{
  "n_layer": 16,
  "d_model": 384,
  "n_head": 6,
  "n_kv_head": 6,
  "head_dim": 64,
  "d_mlp": 1536,
  "vocab_size": 18079,
  "activation": "squared_leaky_relu",
  "norm": "rmsnorm",
  "norm_place": "pre",
  "norm_eps": 1e-06,
  "positions": "rope",
  "rope_base": 10000.0,
  "rope_fraction": 1.0,
  "qk_norm": true,
  "attn_scale": 0.213,
  "bias": "none",
  "tie_embeddings": false,
  "parallel_block": false,
  "extras": ["some layers without attention", "local attention windows", "shifted keys", "exclusive self-attention", "norms scaled by depth", "capped logits"],
  "init": "normal",
  "init_std_qkv": 0.0181,
  "init_std_o": 0.0,
  "init_std_up": 0.0181,
  "init_std_down": 0.0,
  "optimizer": "adamw",
  "lr": 0.000791,
  "beta1": 0.9,
  "beta2": 0.99,
  "weight_decay": 0.34,
  "lr_head": 0.0045,
  "warmup_steps": 371,
  "schedule": "wsd",
  "decay_fraction": 0.636,
  "decay_shape": "linear",
  "final_lr_fraction": 0.0,
  "batch_tokens": [16384, 32768, 65536, 131072],
  "seq_len": 512,
  "doc_mask": true,
  "train_tokens": 351100000,
  "steps": 6037,
  "dataset": "wikipedia_en"
}
Each number is 128 + 32 x the weight over the matrix's rms, rounded and kept within 0 to 255. Layers, rows and columns count from 0.

# layer 2 MLP up, 1536x384, rms 0.0129, rows 1337-1389, columns 256-319
[[123 140 139 111 141 123 109 138 129 125 102 137 127 127 129 119 107 139 121 132 129 119 129 119 124 126 127 106 135  96 116 124 147 132 134 133 127 123 138 130 116 133 148 129 126 126 117 124 127 137 124 120 122 123 146 113 100 121 129  99 122 132 147 133]
 [ 68 228 116  68  83 132 109 148 185   0 107 148  66 100 171  64  62 130 205 117 179 106  79  87 130  93 103 178 156   0 146  67 188 207  99 162 238 131 141 199 222 209 129   9 255  60   0 255 189 185  11 112 162 175   0 134 108 149  83 164 228  76 117 255]
 [111 134 119 122 118 147 127 115 134 130 119 141 113 135 151 119 156 140 149 125 136 112 127 128 115 110 140 119  94 114 112 143 114 120 128 127 133 117 109 128 118 137 119 141 149 128 126 139 138 127 121 113 107 120 129 126 135 137 115 135 141 118 121 115]
 [122 182 118 143 156 124 151  55   0 183 103 174  12 162 175 255  29  47 127 126  36 180 255 149  26  64  94  69  31  93 177 160  93  68 102 157 223  82 254 214 164 149  75 207  16 180 190  54 133 122 248 158 239 146 212  36 255 181 198 144  63  97  67 146]
 [125 130 132 145 124 154 145 138 146 103 132 118 145  87 163 148 113 118 148 124 111 108  93 126 133 117 133 125 135 125 129 150 119 108 132 112 145 140 122 135 129 137 140 138 115 132 128 141 118 122 121 110 114 131 119 126 130 129 135 136 114 114 130 141]
 [ 99 122 109  96 128 158 125 147 131 135 102 114  97 152 114 129 128 146 149 121 108 127 143 139 133 118 153 103 140 129 116 133 136  92  89 151 168 138 156 137 150 111 136 128 116 131  97 130 151 108 113 127 145 109 140 147 116 134 119 132 112 121 139 163]
 [124 126 139 124 126 150 145 135 135 117 146 156 124 110 132 131 132 130 127 125 111 141 122 137 107 113 126 129 130 119 146 148 150 134 106 140 124 127 119 139 128 135 123 127 143 116 133 129 124 133 132 140 137 132 124 119 134 121 145 116 109 146 153 145]
 [152 143 144  97 175 174 146 108  97 147 176 160 119 123 135  85 158 139 107 135 145 146 146 122 123 180 131 114  94 156 112 117 134 143 118  77  75 156 139 136 200 113 123 114 128 126 143 152 157 138  96 148  90 114 146 142  89 155  98 178 131 119  77  57]
 [ 62 127 147 108 111 137 106 122 117 140 114 126  39 185 127 184 100 133 150  93  77  94  91 130 125 139 162 183 148 103 110  67 115  63  88 192 131 174 112 128 143 145  66 160  94 153  65 175  89  77 111 167  63 167 103 132 174  48 158 100 168 124 157  83]
 [148 123 113 118 116 144 123 118 118 129 121 122 148 106 121 123 140 123 113 121 130 124 116 118 111 125 129 120 119 127 122 107 118 161 128 147 142 138 140 140 136 131 149 113 118 134 129 154 116 117 128 120 134 126 154 133 130 126 128 129 135 122 139 125]
 [121 149 117 114 104 114 112 122 122 153 100 134 104 108 118 137 152 157 120 121 120 129 153 117 113 136 139 150 117 139  81 132 167 142 167 140 118 131 135 139 136 134 113 111 130 142 166 141 130 146 107 124 133 142 129 114 125 133 153 106 137 126 101 110]
 [123 141 116 121 117 131 138 119 152 138 146 123 113 112 123 120 136 136 127 123 117 131 135 133 122 134 115 118 130 147 125 135 133 131 131 122 145 137 124 127 108 128 121 129 125 106 132 121 124 125 115 131 125 138 119 148 121 142 123 132 107 109 123 125]
 [119 147 128 162 157 145 148 147 126 124 122 121 133 120 119 128 122 145 137 138 123 145 135 108 140 118 131 123 126 151 113 144 117 129 105 140 121 121 137 146 147 119 114 145 129 150 128 137 125 123 122 112 139 125 149 133 127 125 151 135 159 130 156 146]
 [134 103 139 106 135 130 134 121  96 135 122 153 120 133 148 114 113 128 131 135 126 141 128 146 157 126 107 138 107 158 125 119 155 115 143 131 121 117  97 157 123 141 117 115 146  96 100 121 123 148 103 130 104 135 101 125 117 109 131 145 152 120 150 118]
 [119 141 119  62 152  30 101 143 178 106 100 151 115 174  99 170 152 197 153 160  76 128  64 133 211 136  81 123 154  47 134 137 220 104  82 120  24 186 138  22  36 206  59 176  18 187  91 138 177 122  56 172  63 131 169  40  78  75 168 134 123 201  71   0]
 [156 195 138 240 180 216 149 251  81 107 177 138   0  29 122 129 156 109  24  66 198 100 111 131 192 131 130   0 159 246 255  42 148 103  22 145 125 150 222 213 135 128  82 221  95   0 144 103 219 114 100 236  17 104  81 168 231 179 255  16 168 120 241 218]
 [ 93 163 141 119 109 154 146 110 145 162 123 130 101 149 117 100 141 109 149 125 142 119 134 106 145 111 118 127 146 158 121 157 133 148 133 118 120 125 178 129 148 122 126 129 107 123 135 156 119 131 144 108 118 120 169 104 125 136  75 101 151 129 116 176]
 [ 91 123  99 109 158 159  63 235 194 111  63 180 219 110 207 115  69 115 197 131  45 133 127 229 206  73 129 171 103 129  70 198 131 182 172 245 154  98 147 179  48  65  77  81  67 149 174 131 200  59  30 190 123 164 160 128 183 202 104 187  27  26  95  90]
 [143 139 134 140 120 129 135 135 130 150 113 124 112 135 111 122 130 143 128 120 123 113 108 127 125 124 137 130 134 121 143 126 117 126 143 122 101 126 139 137 140 133 120 126 131 125 118 113 143 152 118 134 130 130 141 154 128 142 144 130 146 129 126 105]
 [131 133 147 181 146 141  79  70 168 141 132 103  93  98 126 191  79 103 118 115 134 172 119 134 137 102 146  97 138  86 161 163 152  99 118 160 179 145 152 111  86 165 112 183  95 131 100 154  72 127 120 169  86 164 128 106 163 112 149 127 175 128 158 153]
 [126 138 120 136 141 124 126 113 135 110 120 144 119 124 146 111 132 131 130 129 124 106 129 115 133 113 111 126 122 115 137 120 129 124 109 122 126 134 111 124 119 146 130 137 139 141 105 140 144 123 148 113 122 135 137 120 127 135 131 120 117 144 134 128]
 [113 104 147  97 125 147 121 118 144 114 122 125 130 127 128 149 109 114 130 136  99 110 147 135 131 127 108 109 157 130 136 166  99 122 117 134 152 135 135 114  93 112 146 105 128 139 123 144 115 117 121 152 143  94 172 140 118 131 115  93 144 140 126 132]
 [140 255  16 208  10 160 171   0   3  84  79 247   0 208 106  92 108  96 152  99   0  52   0 190 212   0   0   0 156 205 131 239 183  87  84  16  60 113 153 116 106 255  63 188 242  59 129 163  21  13 253  19 107 167 139 192 170 126 255   0 255  95  66  39]
 [159 168 114 114 122 152 107 145 147 133 137 116  86 141 103 110 101 158 162 136 128 119 139 150 145 150 107 148  88 118 130 105 118 116 130 147 118 136 138 149 104 135 129 120 128 151 111 142 135  79 158 110 175 151 129 133 139 124 164 118  79 145 124 108]
 [138 157 135 116 154 174 131 132 114 122 161 156 125 131 130  72 112 152 142 117 139  95 110 126 147 132 166 126 135 105 112 140  99 122 120 134 107 131 108 153 127 119 133 128 145 121 109 125 154 119 114 130 120 120 100 118 124 105 147 130 156 123 118 133]
 [117 127 114 129 139 133 137 111 129 117 120 123 116 134 150 143 113 124 117 118 133 123 128 132 125 113 123 113 135 127 115 126 126 145 133 122 123 128 130 124 128 141 136 119 124 121 131 122 141 140 137 141 114 145 126 127 116 128 125 123 135 113 146 126]
 [115 130 123 112 135 140 135 123 133 131 126 138 137 123 132 129 129 131 131 129 114 108 120 116 128 128 116 124 130 151 131 116 134 125 128 125 132 125 125 138 123 119 120 132 124 126 130 124 135 128 122 126 130 113 129 129 122 130 133 119 120 131 124 128]
 [211 138 130 101 207  56  47 141 206 182  51 167 136 142 221 222 110 151 120 170  99 111 255 104 111 174 134 134 180  92 199  23   0  66 183  83  76 139   0 123  25 194 125  77 111  72  24  84 191  95  55 255 110 199   7 148  89 157  68 255 113  24 152 124]
 [119 142 104 141 142 104 120 138 123 122 129 131 127 117 116 123 127 103 124 139 115 133 145 127 137 113 126 129 121 138 142 139 145 150 126 104 131 132 122 144 133 142 125 133 123 126 149 133 118 118 116 130 126 119 128 125 144 115 134 119 129 121 123 124]
 [130 132 152 121 133 115 161 141 108 103 121 102 127 129 149 144 117 146 121 117 103 131 111 135 109 143 130 121 124 130 116 110 140 124 103 111 154 120 138 128 138 149 121 128 133 133 121 136 136 135 134 137 143 146 124 107 112 126 128 106 123 112 147 145]
 [127 122 115 138 118 130 128 141 125 138 123 117 131 136 117  89 134 126 129 146 105 141 148 124 143 106 120 116 108 136 139 112  99 150  87 128 104 124 161 134 125 113 144 116 150 133 102 135 133 126  95 134 132 148 109 127 106 132 139  97 132 123 114 162]
 [121 128 134 113 130 147 155 167  88  94 141 156 150 110 146 173 165 149 139 134 141 124 134 124 112 116 123 140 105 109 110 119 150 137 137 130 113 102 120 102 109 117 102 155 129 136 166 140 175 136 121  78 103  99 191 153 113 156 128 116 147  91  90 100]
 [174 188  35 172 176  97 142  89  97  99  93  88   0 185  31  98 112 174  55 142  48  84  91 123 132  22 178   5 177 100  86 179 213  23 168 189 198 161  48  84 194 165  66 178  82 149 197 168 153  37 130 115  43 121  70 168  40 129 255  84 255 139  74  48]
 [130 125 152 143 122 133 126 126 128 147 121 123 122 178 132 139 159 137 137 113 129 134 116 143 138 122 121 133 116 114 133 124 119  89 156 154 131 134 125 119 119 158 138 132 114 124 120 124 105 139 114 149 110 116 130 136 141 133 135 102 140  91 149 125]
 [123 153 184 137  82 151 161  20 133  43  99 119 105 197 140 168 184  48 111 129  58  73 124 122  81  84 109 106  97 136 134 191 156 109 193 212 118  74 157  65  96 128 138 233 251 143 169 160 255 207  20 166 103 127 166 154  84 219 149 110 218  38 190  76]
 [127 121 138 137 126 113 116 113 133 105 119 138 112 138 132 134 130 119 120 136 142 119 109 120 130 100 130 130 141 122 133 165 120 136  96 124 167 128 135 128 123 138 125 132 124 140 120 106 119 127 152 136 124 130 143 116 151 116 136 117  95 119 140 117]
 [115 158 134 139 129 135 121 119 121 142 137 148 183 134 121 126 111 126 132 118 134 122 105 115 135 102 116 140 121 115 140 121 133 110 148 103 128 138 138 152 160 132 107 131 151  80 138 135 110 131 117 117 129 160 142 158 107 143 111 117 141 141 153 107]
 [156 185 106 114 118 119 141 121 107 135 148 129 132 118 124 155 147 115 130 123 146 135  96 137 145 117 142 119  85  99 140 146 126 118  99 147 128 140 130 138 131 136 113 130 148 150 126 106 130 110 143 105 135 136 147 112 100 156 127 137 101 115 136 126]
 [255  77 115  85 190 164 255  23 157  63  75 208 175 213 184 103 166 164  20  74 142  29 124 115  45  23 147 192  75 204 113 149   0  95 179   0  92 130 126 241 196 191  66  73 113 150 242  83 149 148 194  36 119 125 169 156 166 120 120 159  78 104 129 157]
 [143 141 130  94 107 120 203 135 116 122  79 101 112 115 120 127 129 148 121 145 143 112 147 141  88 104 133 151 149 124  92 123 149 135 170 170  92 129 120 142 124 149 109 152 148 106 171  97 116 142 116  93 119 153 111 110 169 126 115 126 125  94 126  85]
 [141 140 132 122 114 116 145 132 148 131 123 129 137 111 143 125 110 116 133 151 124 113 113 123 128 134 133 121 160 110 142 127 137 124 131 121 141 129 116 123 125 147 129 133 132 160 137 127 112 129 100 148 131 130 133 136 133 120 115 113 118 116 129 126]
 [114 135 138 154 136 127 124 138 111 139 123 140  88  98 119 155 135  95 145 127 124 133 144 111 145 115 149 156 155 102 128 173 141 103  89 135 168 136 167 139 109 106 128 165 141 139 140 149 100 129 115 144 109 171 128 129 140 124 129 130 130 120 133 114]
 [133 163 125 130 111 129 113 160 119 128 109 117 149 143  94 132 142 116 130 131 141 135 120 132 145 109 167 120 156  87 125 153 142 146 105 193 154 131 112 137 117 141 116 116 148 129 104 131 126 138 120 116 114 140 121 118 114 120 167 133 154 119 136 110]
 [117 139 119 149 107 120 114 134 137 136 135 148 111 115 114 123 108 156 129 140 122 124 148 135 111 139 137 112  80 111 126 131 121 137 134 143 123 124 141 117 144  97 121 129 140 117 143 135 137 104 153 136 146 122 131 130 124 161 151 108 120 120 140 121]
 [154 184 149 122 139 133 122 138 110 138  97 142 134 148 143  98 162 160 147 118 147 117 165 108 118 146 143 135 154 126 112  92 142 129 136 143 127 117 127 131 151 130 136  93 143 114 122 143 123 134 118 135 112 150 126 102 117 142 141 123 123 141 105 113]
 [108 122 131 140 126 112 116 138 121 125 141 136 109 155 125 132 113 149 111 117 118 139 152 127 115 137 140 115 139 128 124 126 112 137 126 136 133 121 150 117 105 121 119 118 134 124 148 145 152 119 138 132 125 106 126 148 137 144 138 126 125 125 132 117]
 [120  88 226  25  86 129 176 254 176  38  66 159 123 162  75  80 128  97 129  59 125   0 162 109 229 208 157 135  46  55 104 155  51  60 142 116 193 163 228 145  34  60 126 154 144   9  96 159 226  18  81  76  86 222  56 153  97 129 151 154 149 199  10  87]
 [116 127 164 114 188 125 110 153 127 145 133 189 101 131 115 119 132 159 141 103 121  71 106 144 112 168 138 138 143 161 130 115 169 132 140 158 145 121  93 132 159  75 125 128 156 146 104 103 136 182 142 122 116 154 146 124 152 138 137 178 139 154 104 107]
 [147 162 140 128 157 145 173 121 106 142 122 126 129 146 130 120 126 118 135 147 132 109 110 141 117 134 145 117 128 126 118 122 130 158 129 146 110 126 137 125 130 110 132 111 143 114 143 148 135 107 133 157 144 152 121 125 132 126 122 152 139 137 124 132]
 [115 139 129 115 144 136 146 147 128 129 119 121 146 133 131 119 127 120 115 136 114  94 116 153 125 126 125 119 137 124 115  98 136 128 134 128 119 132 110 140 144 138 136 115 132 118 134 143 136 103 127 109 157 134 140 153 122 149 132 114 118 136 119 136]
 [179 105 185 113  95 186 122 139 195 178 116 209  78  54 109  38 100 129 222 105 251 219 123  79 196 100 103 166 108 121  99  41  89 173 124 170  64 119 255  65 223 207  83 188 112 177 157 139  39 193 143 160 105 106  82 203 148 220 164 158  33 141 113 247]
 [115 133 114 116 132 145 128 147 122 132 126 132 121 119 104 128 127 159 125 141 124 144 128 116 129 119 126  89 148 126 118 153 152 117 130 144 103 138 123 122 128  98 106 130 108 135 144 151 135 132 121 137 131 154 114 135 138 142 146 117 123 150 151 105]
 [121 151 118 125 125 120 133 140 153 127 126 121 134 105 157 120  99 149 121 129 102 122 113 124 145 122 120 120 131 136 135 110 116 124 120 129 138 126 118 132 127 134 116 132 133 143 127 116 151 138 110 139 110 136 121 112 145 124 112 117 139 127 130 127]]
# layer 2 MLP down (transposed), 1536x384, rms 0.0116, rows 1337-1388, columns 256-319
[[115 152 144 118  84 115 141 122 107 121 109 145 135 163 124 140 136 113 127 149 129 125 135 115 127 161 135 149 151  91 132 123 124 123 171 159 128 110 125  90 150 138 127 138 140  99 115 124 131 126 146 114 159 109  96  99 108 143 129 108 155 111 147 139]
 [ 99 198 114  78 150 100  61 131 127  49 124  99  63  71 195  64 112 113 150  63 143  93 116 116 116  87 119  87 129 147 220  37 119 162 196  63 199 114  91 103 230 181   0  79 252 140  49 127 192 144 141  54 144 124  81 154  39 186 100 217 212 100 182 205]
 [136 125 132 117 139 141 131 154 133 134 146 120 109 172 156 122 145 106 142 147 132 144 116 161 132  84 149 131  96 157 130 125 154 140 111 128 133 114 171 100 128 124  99 120 169 101 136 156 108 135 176 161 111 126 151 141 115 147 102 104 123 116 167 103]
 [190 156  92 192  56 191 172 187  94 153 125 177 120 179 149  79 170 191  72 152  94 154  55   0 119 146 185  57 202  64 169 139  74 126  72  63 107  95 113 183 134 139 149 112 148 255  70 138 120 147 130  23 102 109 162  58  60 173 169 158 139 123  38  18]
 [170 102 133 149 158 152 134 140 151 134  96 120 137 122 107 149 133 137  99 136  95 143 151 173 118 137 126 110 122 134 115 166 131 162 146  91 125 151 147 146 143 113 110 104 149 116 111 132  96  98 121 153 162 117 147 142 150 130 118 125 119 151 116 103]
 [147 126 107 150 140 110 166  77 156  91 134 147  80 122 108 115 119 115 116  91 128 171 126 117 148 102 138 110 106 151 122 131 175 114 137 124 173 138 109  98 155 122 115  98 118 143 131 107 129 152  88 118  97 162 103 196  86 115 136 106  83  70 110 105]
 [110 126 146 130 104  97 160 124 100 126  87 147 122 151 174 168 110 106 107 152 118 131 150 122 151 143 143 134 124 133 118 113  93 135 116 147  85 119  76 109 125 162 125 142 129 136 102 123 125 119 159 111 104 138 136 136 140 133 150 133  84 109 130 131]
 [133 178 119 128  67  83 104 131 129 120  88 141 159 165  93 134 104 105 138 137  97 102 143 115 101 120 150 180 126 136  79 128 149 129 173 175  92  92 106 120  59 154 140 149 200 114 109 135 129 160 140 145 177 143  96 142 135 190 155 110  91 114 143 177]
 [ 76 128 152 109  74 113 133 174  97 159  83 121 166  83  97 200 106 105 115 164 164 138  63 146 116  96 156  84 101 191  91  82 120 112 115 148 163 203  59 145 178 161  86 161 133 154 102 178 146  85 106  90 136  92 131 170 120 128 123  82 154 108 104 108]
 [138 117 121 117 149 178 130 113 135 141 153 124 122 125 139  91 121 144 133 135 120 128 140 132 136 164 122  97 110 131 139 129 133 121 119 109  97 167 144  96 114 129 111 124 155 135 134  97 194 117 119 116 135 140 127 125 132 125 141 139 114 132 137 103]
 [112 146 142  92  89 111 120 138  69 120 130 133 137 146 140 144 113 120 125 164  99 161 168 116 137 157 167 157 118  98 100 136 101 112 155 174 119 132 119 104 112 151 138 131 113 121 101  91 154 108 182  93 152 138 103 134 126 169 114 107  94 121 144 163]
 [128 139 164 164 134 133 133 137 145 125 152 146 143 138 114 113 129 140 122 152 137 124 117 120 142 110 168 138  93 137  93 144  90 124 160 149 135 158 130 168  98 118 121 150 135 132 127 102 125 147 102 100 133  94 123 144 129 139 139 134 139 144 124 118]
 [125 140 144 149 116 149 127 115 165 115 155 155 124 116 133 154 144 136 120  98 152 160 150 128 148 126 114 140 107 105 141 131 103 122 137 142 129 129 114 135 171 132 118 184 139 132 104 107 154 124 118 126 110 117 129 120 115 119 109 115 146 136 146  88]
 [109 176 153 155  75 102 118 147 112 166 112 149 121 177 110 121 122 118 172 125 113 133 137 126 105 129 122 160 123 152 120 104 115 109 161 120 141 127 115 108 102 144 163 117 142 113 142 141 142 165 163  95 167 110  88 100 120 130 108 138 108 118 119 174]
 [122 152 104  65 127  85  81  58 115  93 120  76 100  76  65 106 123 145 121 197 141 127  46 180 153  79 133 118 125 175 163 145 163  90 213  83 178 133 112  50 139 139 255 137  10 134 137 122 156 140 167  88 128  86  50 137 123  97 114 208 211 108 142 152]
 [146  36  71  18 125  79  76 207  88 182 234 191 157 124 113 189 102  86 152 114 208  93  64 188 113  55 113 173 172 206 126 180 119 217 113  86 160  92 143 101 170 153 157  23 119 126 157 114 120 103 224   0 158 170 117  83 166 113  57 166 182 114  56 103]
 [156 121 154  88 103 157 113  99 110 114 141 153 164  93 107 160 153 129 158  89 149 169 130  91 124 140  73 140 124 159 160 157 201 109 127 109 156 119 130 119 120  97 155 107 117 120 140 106 103  88  92 113 133 131 122 174 113 135 179 142 133 108 105  97]
 [137  84 149  82 107 168  88  99  54 144 179  82 122  40  92 106 191 138  60 124 133 175 102 139 168 210  10 129 173 182 157 146 132 255 228 104 178 206 136 132 131 147  67  12 163 203  58 133 159 111 154 104  49  93  91 120 124 142  56  96  74 198  94 153]
 [151 106 167 112 146 123 142 117 128 130 149 159 115 123 143 133 113 116 119 134 113 129 149 141 123 111 152 133 122 119 145 123 132 124 169 139 190 149 121 107 158 128 105 135 126 141 105 160 128 127 127 139 125 136 123 113 148 118 127 128 137 131 130 157]
 [158 145 138 196 183 134  84  63 137 110 190 119 144 101 170 145  95 101 154 120 124 203 109 123 102  68 146 144 165  97 138 101 133 104 141 177 158 180 172  94 133 155  89 160  97 117  93 114 120 160  97 125 104 118 126 125 186 135 132 145  91  88 162 169]
 [136  93 131 123 134 147 129 115 122 151 160 136 151 107 125 145 120 188  82 144 143 151  98 110 117 123 114 144 144 122 113 134 154 107 130 128 142 118 116 122 121 130 134 132 113 159 129 134 148 137 111 140 109 128 139 119 147 139 143 145 138 124 156  93]
 [102 155 135 110 100 130 150 146  89 163  87 156 122 149 119 135 114 125 124 105 164 135 125  79 104 119 173 152 149  94 116 148 108 104 125 141  95 119 106  86 114 135 173 139 132 108 108  99 132 143 166 121 148 171  99 160 162 125 130 139  95 156 134 154]
 [255  59 130  95 147  97 102 222  59  89 147 218  91 128  88 135 105 141 157 171 216 164 123 200  38 169 183 185   0   0 100 132  51  21 234 136 123 222  61 122 198  80 125  44 255 188 228 119  38 105 221 199 173 243 139 104  50  23  57 139 182  65 118 163]
 [129 132  98  87 120 127 125 132 137 156 125 102 153 134 120 101 125 133 101 135 130 150 142 157 112 118 136 146 170 130 108 136 112 125 181 122 115 144 144 111 144 112 105 117 175 125  92 108 162  83 151 151 149  93 102 138 142 122 163 146 134 152 175 131]
 [118 148 132 131 128 114 166 144  86 133 105 123 142 143 148 132 142 135 203 144  84 128 125 129 114 155 169 145 120  73 115 163 113 168 166 173 110 116  96 112 118 105 135 115 120  85 167 132 119 151 164  99 148  99  76 150 123 153 152 153  93  92  68  98]
 [110 141 141 122 124 143 115 140 116 137 144 152 118 141 116  99 135 128  95 117 121 123 139 134 148 126 137 116  87 119  98 104 115 123 142 135 136 140 141 177 150 140 131 110 132 115 151 106 142 137 133 136 132 124 123 139 164 105 137 136 132 150 131 122]
 [128 141 120 111 131 103 126 125 118 127 145 113 142 124 123 136 124 120 121 120 116 122 123 140 107  99 112 115 124 106 124 150 105 114 175 153 108 135 138  95 101 106 121 150 136 112 105 127 123 122 128 113 121 135 124 109 118 116 134 118 117 111 132 141]
 [ 80 102 146 179 165 121 116 174   2 140 240 192 151  36 135 132  87 128 126  34  40 115 170 124 175  31 173 156  83 181 123  38 127 111 107  49   0 255 179  36 238 114 146  18 113 155 138  55 108  92  99 102 144 143  11 135 167 178 177 151  70  77  93 179]
 [139 130 161 120 120 147 138 135 123 142 116 122 144 147 114 160  96  81 112 126 120 123 128 156 148 123 147 101 131 140 108 116 131 144 131 158 150  78 115 138  81 117 147 131 149  96 150 154 117 111 165 105 144 160 119 145 141 115  99 122 125 151 150 129]
 [129 137 131 105 110 125 127 134 118 123 144 107 119 131 113  98 171 127 120 113 136 136  99 149 141 140 137 140 112 122 138 149 153 128 139 129 114 143 122 146  96 114  79 121 134 122 147 126 107 141 101 133 120 125 150 154 128 121 141 109 131 132 113 137]
 [149 159 118 151 123 116 114 131 114 166 121 107 139 109 113 101 134 161 143  94  84 115 117 155 158 129 144 120 103 120 139 115 128 178 160 117 119 133 171 149 134 128  89 121 122 126 148 166 136 129  78 131 156  64 125 119 138 116 146  87 155 137 125 151]
 [122 120 136 121 152 141 131 132 153 145 173 141 120 131 128 138 168 136 110 134 122 146 113 139 115  74 126  91  90 145 118 141 134 159 101  94 124 126 142 127 171 152 149 105 133 127 103 154 109 168 107 104 164  78 185 115 106 114  61 120 180 149 161  81]
 [220  24 120 103 162 208   8 105  85 100 150  90 216 113   8  34  99 128  92 131 102  88 207 105  70  55 196  97 138 115 129 119  99  84 184 138 241 255  89 113 220  80 111 138 168 148 166 158  80 127 201 134  85 129  61 136 129  91 112 146 118 150 153 106]
 [133 105 105 125 107 179 118 121 121 123 128 143 163 135 127  66 151 122 144 143 132 123 106 123 143  86 143 107 107 131 132 122  79 147 118 134 140 163 142 130 119 178 136 147 133 130 139  74 139 125 105 102 114  97 123 133 139 110 167 149 119 115 156 174]
 [113 213 172 170 159  25 100 111 152 142 172   6 136 111 167 135  81  48  64 129  84 222 124 158  88  63 100  54 104 135 177 127 144 141 255 106 255 191 204 109 159  66  76  91 177 116 166 132 104 233 140 103  99 118 149 123 148 114 155 146 205  92 134 102]
 [142 132 148 136 165 148  74 103  99 140 149 109 134 113 129 142 123 165 126 158 160 134 111 143 129 128 110 140 112 155 116  99 127 115 126 137 131 168 145 137  87 169 117 136 130 178 136  85 120 159  96 131 114  94 149 127  84 114 116  88 131 116 160 140]
 [116 109 121 109 198 180 112  90 127 100 167 149 106 125 156 102 158 103 134 116 113 179 104 169 127 137 152 108 134 107 113 137 138 138 136  99 117 172 115 111 173  87  95 125 166 117 137  91 109 125 166 137 149 108 152 142 105 159 122 114 152 143  84 105]
 [100 152 136 101 126 132 107 134  89 160 163 147 154 127 123 160 103 142 100 168 195 201 144 161 116 130 134 174 139 128 151 158 112 129 115 115 130 192  93 129 130 156  72 132 146 128 119 136 133 104 140 122 132 129 117 117 132 122 106 113 134 112 114  54]
 [255 154  99 177 205 252 211  67 191 174  62 159 238 150  21  61  33  34 140 133 165 133 248 211  89  94 195 163  81 251  24  86  15 162 240  62 186 154 217 130 226  10 224  89 105  65 104  91 105 137 149   8 112 103 163 193  37 195 112 151 193 222 165 251]
 [104 165 125 115 104  90 168 154 146 163 122 177 127 142 151 197 127 118 153 162 124  81 130 108 136 145 172 175 128 108 135 134 137  82 169 187  79 125  98  73 109 174 133 146 156  53 132 153 154 138 137 101 163 178  89 171 174 156  97 129 110 126 146 139]
 [100 125 134 120 131 121  96 127 131 112 111 123 124 138 136 156 122 131  89 114  90 130 160 146 137 137 134 139 123 114 112 113 154 134 127 146 162 148 132 139 138 105 119 138 116 123 138 115 127 129 124 132 102 118 139 125  70 130  78 123 119 129 161 123]
 [124 112 124 137 161 126  81 106 110  89 144 133  88 105 152 154 106  94 171 120 139 173 116 149 135  71 108 138 135 158 125  77 139 112 128 152 120 153 202 134 154  78  67 176 103 128 103  91 125 186 106 131 124 105 186 115 118 127 118  97 111 111 140  94]
 [113 103 130 122 116 115 159 115 172 118 119 135  79 157 102  84 138 116 183 153 121 130 147 123 140 121 139 128 159 131 115 146 136 149 124 125 143 114 111 103 131 147 128 152 171 102 114 102 142 156 116 119 132 109 120 142 120 112 189 122 111 157 163 118]
 [154 133 165 162 143 117 135 113 143 151 130 153 151 133 111 111 118 176 158 134 128 136 131 135 137 134 189 130 114 119 117 120 141 158 184 117 120 170 123 148 141 144 147 122 138 134 104 122 169 110 120 105 137 110 124 169 146 109 134 120 129 112 152 138]
 [100 140 143 153 106 125 124  85 124 131 150 154 103 118 160 108  87 146 175 159 123 123 125 174 130 137 144 107 125  98 125 121 117 110 118 106 168 142 122 117  95 133 133 172 120 190 121  89 177 131 156 134  90 153 161 100 101  90 146 144 181  92 182 108]
 [128 144 111 132 118 129 124 153 141 116 111 145 138 132 112 122  96 123 107 152 113 138 137 144 120 127 161 155 116 135 156 137 112 143 136 140 110 107 141 124 108 103 104 115 139 105 114 128 124 150 163 153 162 135 120 153 131 114 134 111 112 143 166 134]
 [ 77  22 134  55 142  74  99 195  51  53 145  88 101  33  86 107  44 119  68  74 180  70 178  83 121  94   0 207 116 172 120 155 255 153 255  97 110 185 194  60 132  77 153 145 140 118  71 100 138 157   7  26 145 143 109 143 125 240 136  93 255 110 145 229]
 [120 140 153 158  93 112 103 103 121 148  85 151 189 117 114 113 110 115 102 155 116 166 187  76 150 104 126 141 121 139 140 166 111 178 151 153 124 128 144 120 122 157 110 137 168 114 102 112 125 167 150 119 172 124 143 158 117 142 147 128 143 112 174 141]
 [133 126 159 102 175 116 155 124 110 127 133 133 136 127 102 118  99 148 157 126 154 150 131 141 114 103 186 150  93 113 127 146 127 129 159 122 102 149 127 102 118 121 112 117 128 101 148 122 167 100 130  95 137 150 160 139  92 139 100 137 146 139 119 123]
 [114 135 163 136  94  80 135 116  94  90 159 136 171 132 108 103 171 146 174 158 125 128 107  97 113 140 164 105 103 153 141 132 155  89 148 123 130 177 139 109  82 119 117 162 133 121 100 126 127 103 132 110 137 100 144 124 147 125 134 141 161 114 143 118]
 [190  40 152 108 184  99 208 154  35  69 221 139 181  25 115 157  29  77  46 162 151  86 185 110  40 179 163 166  43 189 186 230 225  81 151 197 229 253 206 119 113 119 171 117 161  71 139 180 231  15 182 145 131 177 142 129  84 127 161 102 230  44 172 168]
 [147 136 121  91 121 117 150 145  91 130 124 168 134  98 109 127 152 133  97 143 103 154 141 154 132 155 103 114 149 122 136 135 150 135 137 154 131 144 138  98 139 118 122 127 172 110 120 119 136 183 152 112  90 132 116 170 128 114 111 139  95 122 132 135]]